Weights of a small transformer language model.
Size: width 224, 4 heads of 64, MLP 896 GELU, vocabulary 32768.
Architecture: LayerNorm before each block, no biases in attention or MLP, tied embeddings, capped logits.
Training: a variant of SOAP for these matrices, 254M tokens.
Each number is 500 + 25 x the weight over its row's rms, rounded and kept within 0 to 999. Layers, rows and columns count from 0. Numbers have three digits each. The size before them is the row's rms in percent of the matrix's.

# up: layer 9 MLP up, 896x224, rms 0.116, rows 657-684, columns 0-111
# down: layer 9 MLP down (transposed), 896x224, rms 0.122, rows 657-684, columns 0-111
up657 103:492532467483529487481483488528521478509477512522488465531539471517470537487519506510469497487521490519484476479473468512474486494469472549532511510484458517500516530517447484495462520528457523485522480502507531473500522501489516525547529464466514484499507511521482476486531446521506468526489476472470508530490512531502472547498514465505
down657 110:515527452487509510518536462469553506491493512527511488527500483506506521496453534470530461473497511477480499482467472474510541487496485518495521483498454489542485497543489526498449522488491518476450499541500509551502479520497508545538540480480474503493505520532488517527534465471477476472500504504551532478479530519509508494490532486509
up658 092:485486465528561488525437502552505529509486518449474469415516538508512517515483525504515509542503497466505481515518508477534505512521475509466516518485502497501483483463542490499495491458493448523462539482531575493459514535498478514523445478481462498473487494508542495481497500523469518520485541530482491487456532486471486524508518458493
down658 107:516555523481525518529498541506489498480466543503489543476494503539525485449506514457494506487529468495497498501545483510556521497475477468508526484513502487492436501523494522443553521504473517483513458509526465473505492494527471467507512483541500506560490479491483493470498528529526485556523457491525532496509469559526475451474477502544
up659 115:502484530547472488491520487510531475489536525509515447470515481498474572519498531488486508542470495478495498532509473499485487443506441497516510482502516537516480498508487511491530472523502522467527484534551467496496520487523530521511537494487517475518520470444555515518511476496535500469525515479468526451477492505471473489561498520499
down659 103:496473524516505466480499501487536501555499508514483518505505501475484518491489556561537498481484488456478524506488511531481506496512517522506516521471497518475529522504491478457496502496508507500526481481518465503497513532508462449507496534488517482524542502528474512550469512550539497513477504551486489516481442493505511487466504479464
up660 104:496506510451512519523487524521498512451517490488505526480531467518486534503500483489511518574504476466508480508486505470482553522450530488498478531509504493487485517501509476537519504495457524507533485508470480508489518508510538525512492494466496441504512511484460480495411510488497513515496496534509499532488481520510458518473533528458
down660 103:541481528504502434513513460507491493427540526510494489484514474497503489531490508508547488513505526513516508507481531494510523487500495532497524486485470484495497541526453485499490470513463505501471473522485476493500504453500494466517509506511494491532478513489499494489502514480500505541472512547491512487485438515559517509480470535477
up661 085:490468565511505529449434494539524518460497497493514500523461481498486502502510498491487505506489480460507514528533476491453535497510484458527481491508448527535516479486481519503524523527514482480500503455472490491524459506514491511488520507476490522543489503492541497474482544526521501493514493504494503515524508488497487472475501520486
down661 090:473463489468502524448460532506486491529489499530503506516460488489486465511492440525486504497513477528530524519518499491498519456508496471536480510514522483523510496529505496502487443522460494485518460516513505490465506513495470535504488541479515497513469486514457473520526473526508494463465524530486454478505520513516500514511464468530
up662 094:472445521552492526499474468521492453486502479493479490548473502498483526539517511497479523543484478507506512449454513494487540464478528520430505487470476453520473535515486499518524494511465483502490532480511497486498482533528472499525491501489486541508474511476486517491515499505533500509483516540514525510519516502514492498531526443518
down662 107:476501472428508479425477522478491527483508528501551509454521483478499508473512497443513489491558539482520526495462529513499478475510514493490457475523480528510529495476512517469515517520536534505461472512470525494508536466499501454445464468465512466541500494507497515492484500516504518509540476495489440494511536522502511516491474543489
up663 107:495468480471522495541467536543503475471537559508494503517479517504461519516517480465557502493512511510473489440489498547474488496496502480508538506540473502497490498548481493470503487494481504460516476500470512486527503496534540499494511486513455492513485505524482507501571487507482446519485492500515496492533496498520518545487472523559
down663 106:457499460519507491521464463515550533528539542519484532491486500510503482510486537473485509484540491485504485473496460560516502533503505465489491539530496527505539526477473486514453511499541483479515441478480501473518519497512446488503483512550523470507468531496520532540521491502494513513506503481502499515518461479453459524509473488571
up664 093:454517524485496494493464517496464520512511529508488536527530481516514471502481451465504485512502493488509519493516487522522494502503517494519492488496522506507471548552505511464492490531516471517554471506493514505509546485507477559476527474542487503490447536490492516511487490457490505489535511471494489515512458483466485500519479476532
down664 094:483498524528558469493544503475521502500501468486484454472513535478498514525525493492497523473472506490509529480482490503535497507494518548496474459499465466478455500490508558468510494484495507501517524527456522517509536468534472482482551487526500503497483485462535471475542504510513524496535478497487512535460524478515471501554494467485
up665 116:497524523467495498496453542501493510520489480493525479495467489487506489487489495476471500508507533526500497454509493487526523506499498465456503521492492524484483531476471496489480464512512455516486539504503492447488468468502509470477520475521534517477471527483517486500447487496480521550476471526478509484530510510499464498522539533446
down665 115:549521487483532501532469515478512534510502481478517463483462485452479473533523520514496498505514480521518499532502503485517507537493549459516566497489517531492551502446532471520470526516502454521532455497515487481509505513449507482499548485490473521487510479522533479517551463458508503498493485513489470515502557525509488464515503496481
up666 105:490445529489478472489485524520497551514536492517515488519485509511505557501486482474510480518508516501528507544473490464526502521530476512455512498494514486508484470481509501474491520508489519464546510538530534499495495489513499515515508496490492484505527518474492504521502532470513491521534540529495491480536489502489469502484527440460
down666 105:493505477512524484542512466497554492498491475477492468461527503469542477491497495542466482548441475493489498485506539463508480493492519478488498496562478475487510525539470491473473491525501473497489550502505492540518499509497500514532492487517492498506509531482499460488522442502460495497476502508430468517481491505519537465475531520484
up667 087:515513492497498495462477508515486519463504500477494501486510493486477501498462487489496514503495471472497546511518504470477537514535512506521473517518535479527484517455477512492459503509463485468537472531525500505494537482511500522525508538512476522497503499480579460466537503523531484528483505516498470487489527459517487458513561521512
down667 090:494427473520510530531485493551493488534508498514469482478518491488515527501500543531529547522489476502527507466501494506532465479503454481498487459515466484488556485536504518523522526552554511509469462456495512523498477545474488510478492484483513561456469502506476548511466528490478456514491521532479497497482465469468488495546461500508
up668 094:495506495554539514537497506516481500481530534512518493492482518531507529477512496510478479471480457495491519464537509516535495515499478537468496499500478489492461478494510507468496522511527480497509530483485470474468459516498500464483482500479493524497518522517497544518530521481517499498453522511537486483518541460485499529523472504514
down668 099:468531528537522463470546538474478482508516468498488472520542502532522524498514455512503511484531476492529476475494515517472443507511466461480507510492477491481521503516475496481545508478502548453488493539505501501543532461441544464502492548494524493490515520492538500474449471495528486508455551504524482510495506500537523538526525502514
up669 095:546520483510513459516501453510522480470519464483483505524519513493542476501511496505536501553499517509513517470503437499465488475514502498487519450476492484463512517512524494492516499524485462520500451531534489470517515513468459475517475527482468499503498470509489483502488455475493486500490525512481499547477458478481464474476492574499
down669 094:514534514501492473567509498502513506489501533546503493507497513534527504447489511540488495486530468518499465505492545480507481530480474495496517514528515461506520489447491529471498570496482535520511513498459503503505478492535498527534513514550518487504521468480527515463488483466509503543488494473532451475490499524529558496511514545517
up670 104:498502491522499514505494500545481490515529516489484521480516476516480506486463490451483516499518482517490511524510519505482475484505511546509491512534533500468525499496475525479495457526490496514514477507537470500467565477495516507512489506528501494475477472477506501529510492493521497478492513515493559544483445496488513522479465459473
down670 094:473486521519527521476520473505522503499445499512510509493505489523490513488537467529523497501482536500519493518498524498537495515486515481500446490460468474536455473494513523497500510452506470501530516474456554510506454502491513469505489505465503455514504512533458510461507497454504490514530494456492494480545562520493542502547493530518
up671 103:520470468488514475552530468512497543488478475500524471509561573472529532513493498503481488545480470532473477515503481520478480496473521491505471530521472515520510524470519460492485497482485467529535486491525475515476499497507479494504516514526522503497554535483510482481474469513483484472535455540481529513474504532471485486498483489504
down671 093:516524490504507464457512486482491490530546544529488490479498505519489481472531459475512515505510531464520513506527509478479519500538450482493509482481483512478513460432496510491450481535496523471504482492496515531467548486498500501494504493494476519515511472464467561491485534474531530519495531471473479526533500443507523491532520514461
up672 101:483447545516502500498527492524466485478474498507472495510459463505539501496507518496497506473515466463533516480453513523492516520491525529450523482437483494489457510493481486491515565540517484520483547443503509522522465463509510467487473492488487452478537529479531525494517535499463524512504503550477518513520474503527519540565487510501
down672 107:518493465537505505482471534526550522484543511500539494485531520499459487495493481514510501530502498509484472505481474493507499501529476488528480536526476508466535503490502518514504472484528511481497431472465527495503518554534461478491489547490523469476465473522477457528451507487536470516512528475461501517488464499484494493519517431513
up673 095:451531515539511500450486537465493483453463491455478513474502510511503476499472461496487531490511503509485469508523487509475486494492517500472485518515598502509479494493521469464484514478505475528496491514558480442483558488508493511497534495522464460526491493481452491498486521513488509519517517555475506503486512489502506489499503479528
down673 108:521507502506481487490513545499450502500514505495510487504431468523483472495527501540487477486527534467497497465506502487483484512516507566510493471483533485528513517523522460433514514524523477539491513480481518519483502499488513518485526476485538556490503451470499483485462565502520524510522503507489512561472476502506509497507513492516
up674 115:489566518505505536446527489519469508516507511478538487494548516527525496524507512465529479498481525463461518494440497485491484482479493503482518506535461515532521536479564487527486541511482496471456442518460485485501556524516550471504517485494484508547510486506528470492494485529444480502517504540504520502488516494497484508492522503548
down674 110:496537496534510519515480505456503496461492509503525478495480496546492485479518539488497506500462483443476529519474519504514497519476476507486545506493480469506508533500526476530523478526494528471480449482560555518469560536501473502476521497493493510502463504485514511504486523517468497465484482518488501491499513513508495514479520499506
up675 102:533484504510537516499496556527505483512524504475494485472473480543524498478505467537444485499516506518524503479548466472525500477499471466441524461493486526482538471515513479486501462518536496514498499542510478470507467486462458494515521514514515506497541556509517515503510521512472448499510479484528495497532496500512518519513535488464
down675 103:455504487511509460512493460484499510501460481515466478462537501521514507498467495531463549524492526521545515474492482507510515519458495472514502452503436528483479486512498509451433523523463531472496514528504521490505478510456480513517544504516520526469495522502546519480472535518485479512503463526496517527524497507496498505504514531496
up676 099:525549485493466478511487520517474510497463493522500532497523476501501522512539516468566481475536505518472526543487521544520519513488527472466515513512501514524502517446487471471495478508452464506518548497478474494511502521491478497494561489468478516500534522481497539506548500462566477484503503444509534483537465486477451536487504556466
down676 098:519477470528515509473512525530509456493501444541506471517489525512507528518477508492485484475471478482469482501508508525486531499506508527489503518515508476503545475494479529545499470458533486488541516490494516536511485507536507493494441527468520462437491545460489500521503548468490531527511497505499498494471518484536509499478475472465
up677 088:510539523507463512493481486539533493490487493504491487541497468463502505498491477451489461535488473497454486531510508496523505479456502515491478483526535517511461442489525510492522515523508504513451516478504453469535504510485495489495485524509569497463464508494483507505520532521507532489510520520510487509483514498484503481455502464490
down677 094:466511526475488496509524513498467503498523540565508456513567471504518467536541512524475506517501468514500471509486476504472502492491467458501468473539482548488517481484493518472471497462462486504486533545524540507470510493482556489493531533487516488510528480471469498543477445492474528492456503533514508511550486489508487492531478484475
up678 103:461489509549477488525482533439463486502504468489520486503464455543501506493506511548493538513497515523486485497532493496532478514499480510556489473506500518496517495510521501494528524509467493510499451495482494499523472489471492514493491522474484501516543500513471449491506535522474493508476537509438559473544530463502511484451492500504
down678 104:511504518509503473470501535526485471487522584507526517498503473502478461491511585451503498430502488489530525506526522495474518514527482491509532530519532495521478514507478457547476463520494545508528496514473492480505521545536496495546512530490507491482499468498488493497474541532537461515444506475484490464448518550472491537506493514496
up679 099:497513493486531509523464480546548509481474501498540507499509474512520510490485453503530510488519504515497506497523508522502530511507507472460506463458523492465490522500511512483489478471493511497488523538499461490489511514511482526507501493512443435525516490535475507536509489501535489506515451492452496434525501492508495534490501510478
down679 099:480479506497475544466531499484530470517520530463508529493483501483473499521540516478462510517481472476525519513500503504495479448498494503493529481490517520518522529503534492527454488496493528520459502505526484517472550528557465537486503524489500481506474516488497453465477509511467478506496496513573440497533514511477515499525542522492
up680 106:490473504474498491509484489518500503520490531477463520452528492510537482530530523466502495474527495483477498475506504482481500476458458524529500462454526473468495458474555461518429492452457486486476507526493501495545516498476485514493526480486489522499488530460514515491514459524514463492478488512508511483518473530494481533531509491525
down680 105:507539561531503543531476490521480531476470533515537523430505502495459463471503511538511526507516507533487522481504492475480469448513482507529496538513513511508452453476520476532537504501509499480549529515554479472506525542494479496526468494497498515509487499485461487508487548483433487487505525457510529456529551494517496478507519503540
up681 100:489539495484489508505486521485495525501505521517510476471482508462517501522530499547492554529479509498518455508504437513524492540471522492503466474526511495502479489521488512496481526523473530518492462523547510469514494527474539498457472489500498522494502476479513520488530508525535517491502519461454538458489548530487490506470479510466
down681 107:479516500482497500528491493475500453503491436538510523483458530513509531517493546511493549509495511495505502538479472555493503460512505544471511504473485519511532501534475488491546477477524466456506519509479462486476530466540487506525496565508465489516539486515479483521492468531479462491508509498506503523508500483513469500527536480532
up682 097:536480495501471480463517527496465524459472545526506477490521522480502479481529505520529516524485524496492558500489488436494487493524442436519457514529494502512508531502484502524507513517514466495517473511490507468497521527487491523470496513500494479560555505516520515510471573505526483507509485524490462493508509473526496512548497516501
down682 104:523495524523484539480547493470492480486490485496485490510485457520542511508514528430465483481458527498527480478562515543532500521482518522495513487484494478509435497503487484467561492474469494498468504475521549502483488461536501512539480493474510502508493517494492516504529483523483476513486491533511497474494504543485520512457500490492
up683 105:521544489518514528472440519551495518444456529491536495473490496511528521530468505534515489507455483449476448464510540462472518477481480493501524476476466486470473483472450561539516509478453517478488497476517476472517520511495463494516467484487476515555525484528532491508521494508527523515536471532475518494519475522480535462491465489491
down683 097:471526542524513530486501515455466514528468514522471518506475501529513514474488556565481494480466523535528483508480492485494518532518507504474552440442481541495494492476525521506504487509514502514482494491489458486539546492484487512503518541487476506490549466468519470525473522536510492536521535508488442490492491502499492485534517506492
up684 094:482438508507509490458503447524505457514516517493500524508490472527474482496488508459470520463525520479503445468462495490518505470527519536553507530451513470473508474452527484524524499454452503504520512481466466473492494484497504510513465498480536544473454508499507461507526504475503454542537517494480505486526504483525555506521510532493
down684 098:536500518471529488476467529493471524528473571511490500478500460524509517511523520510511446479535465485496512513490490511509516489463461498512486474522516494503516473504538492519528515526470512470513494480463534526538460536472504504506461491487481444541477508489489520515508486463530498511563512522491506481498496541514515514484541496497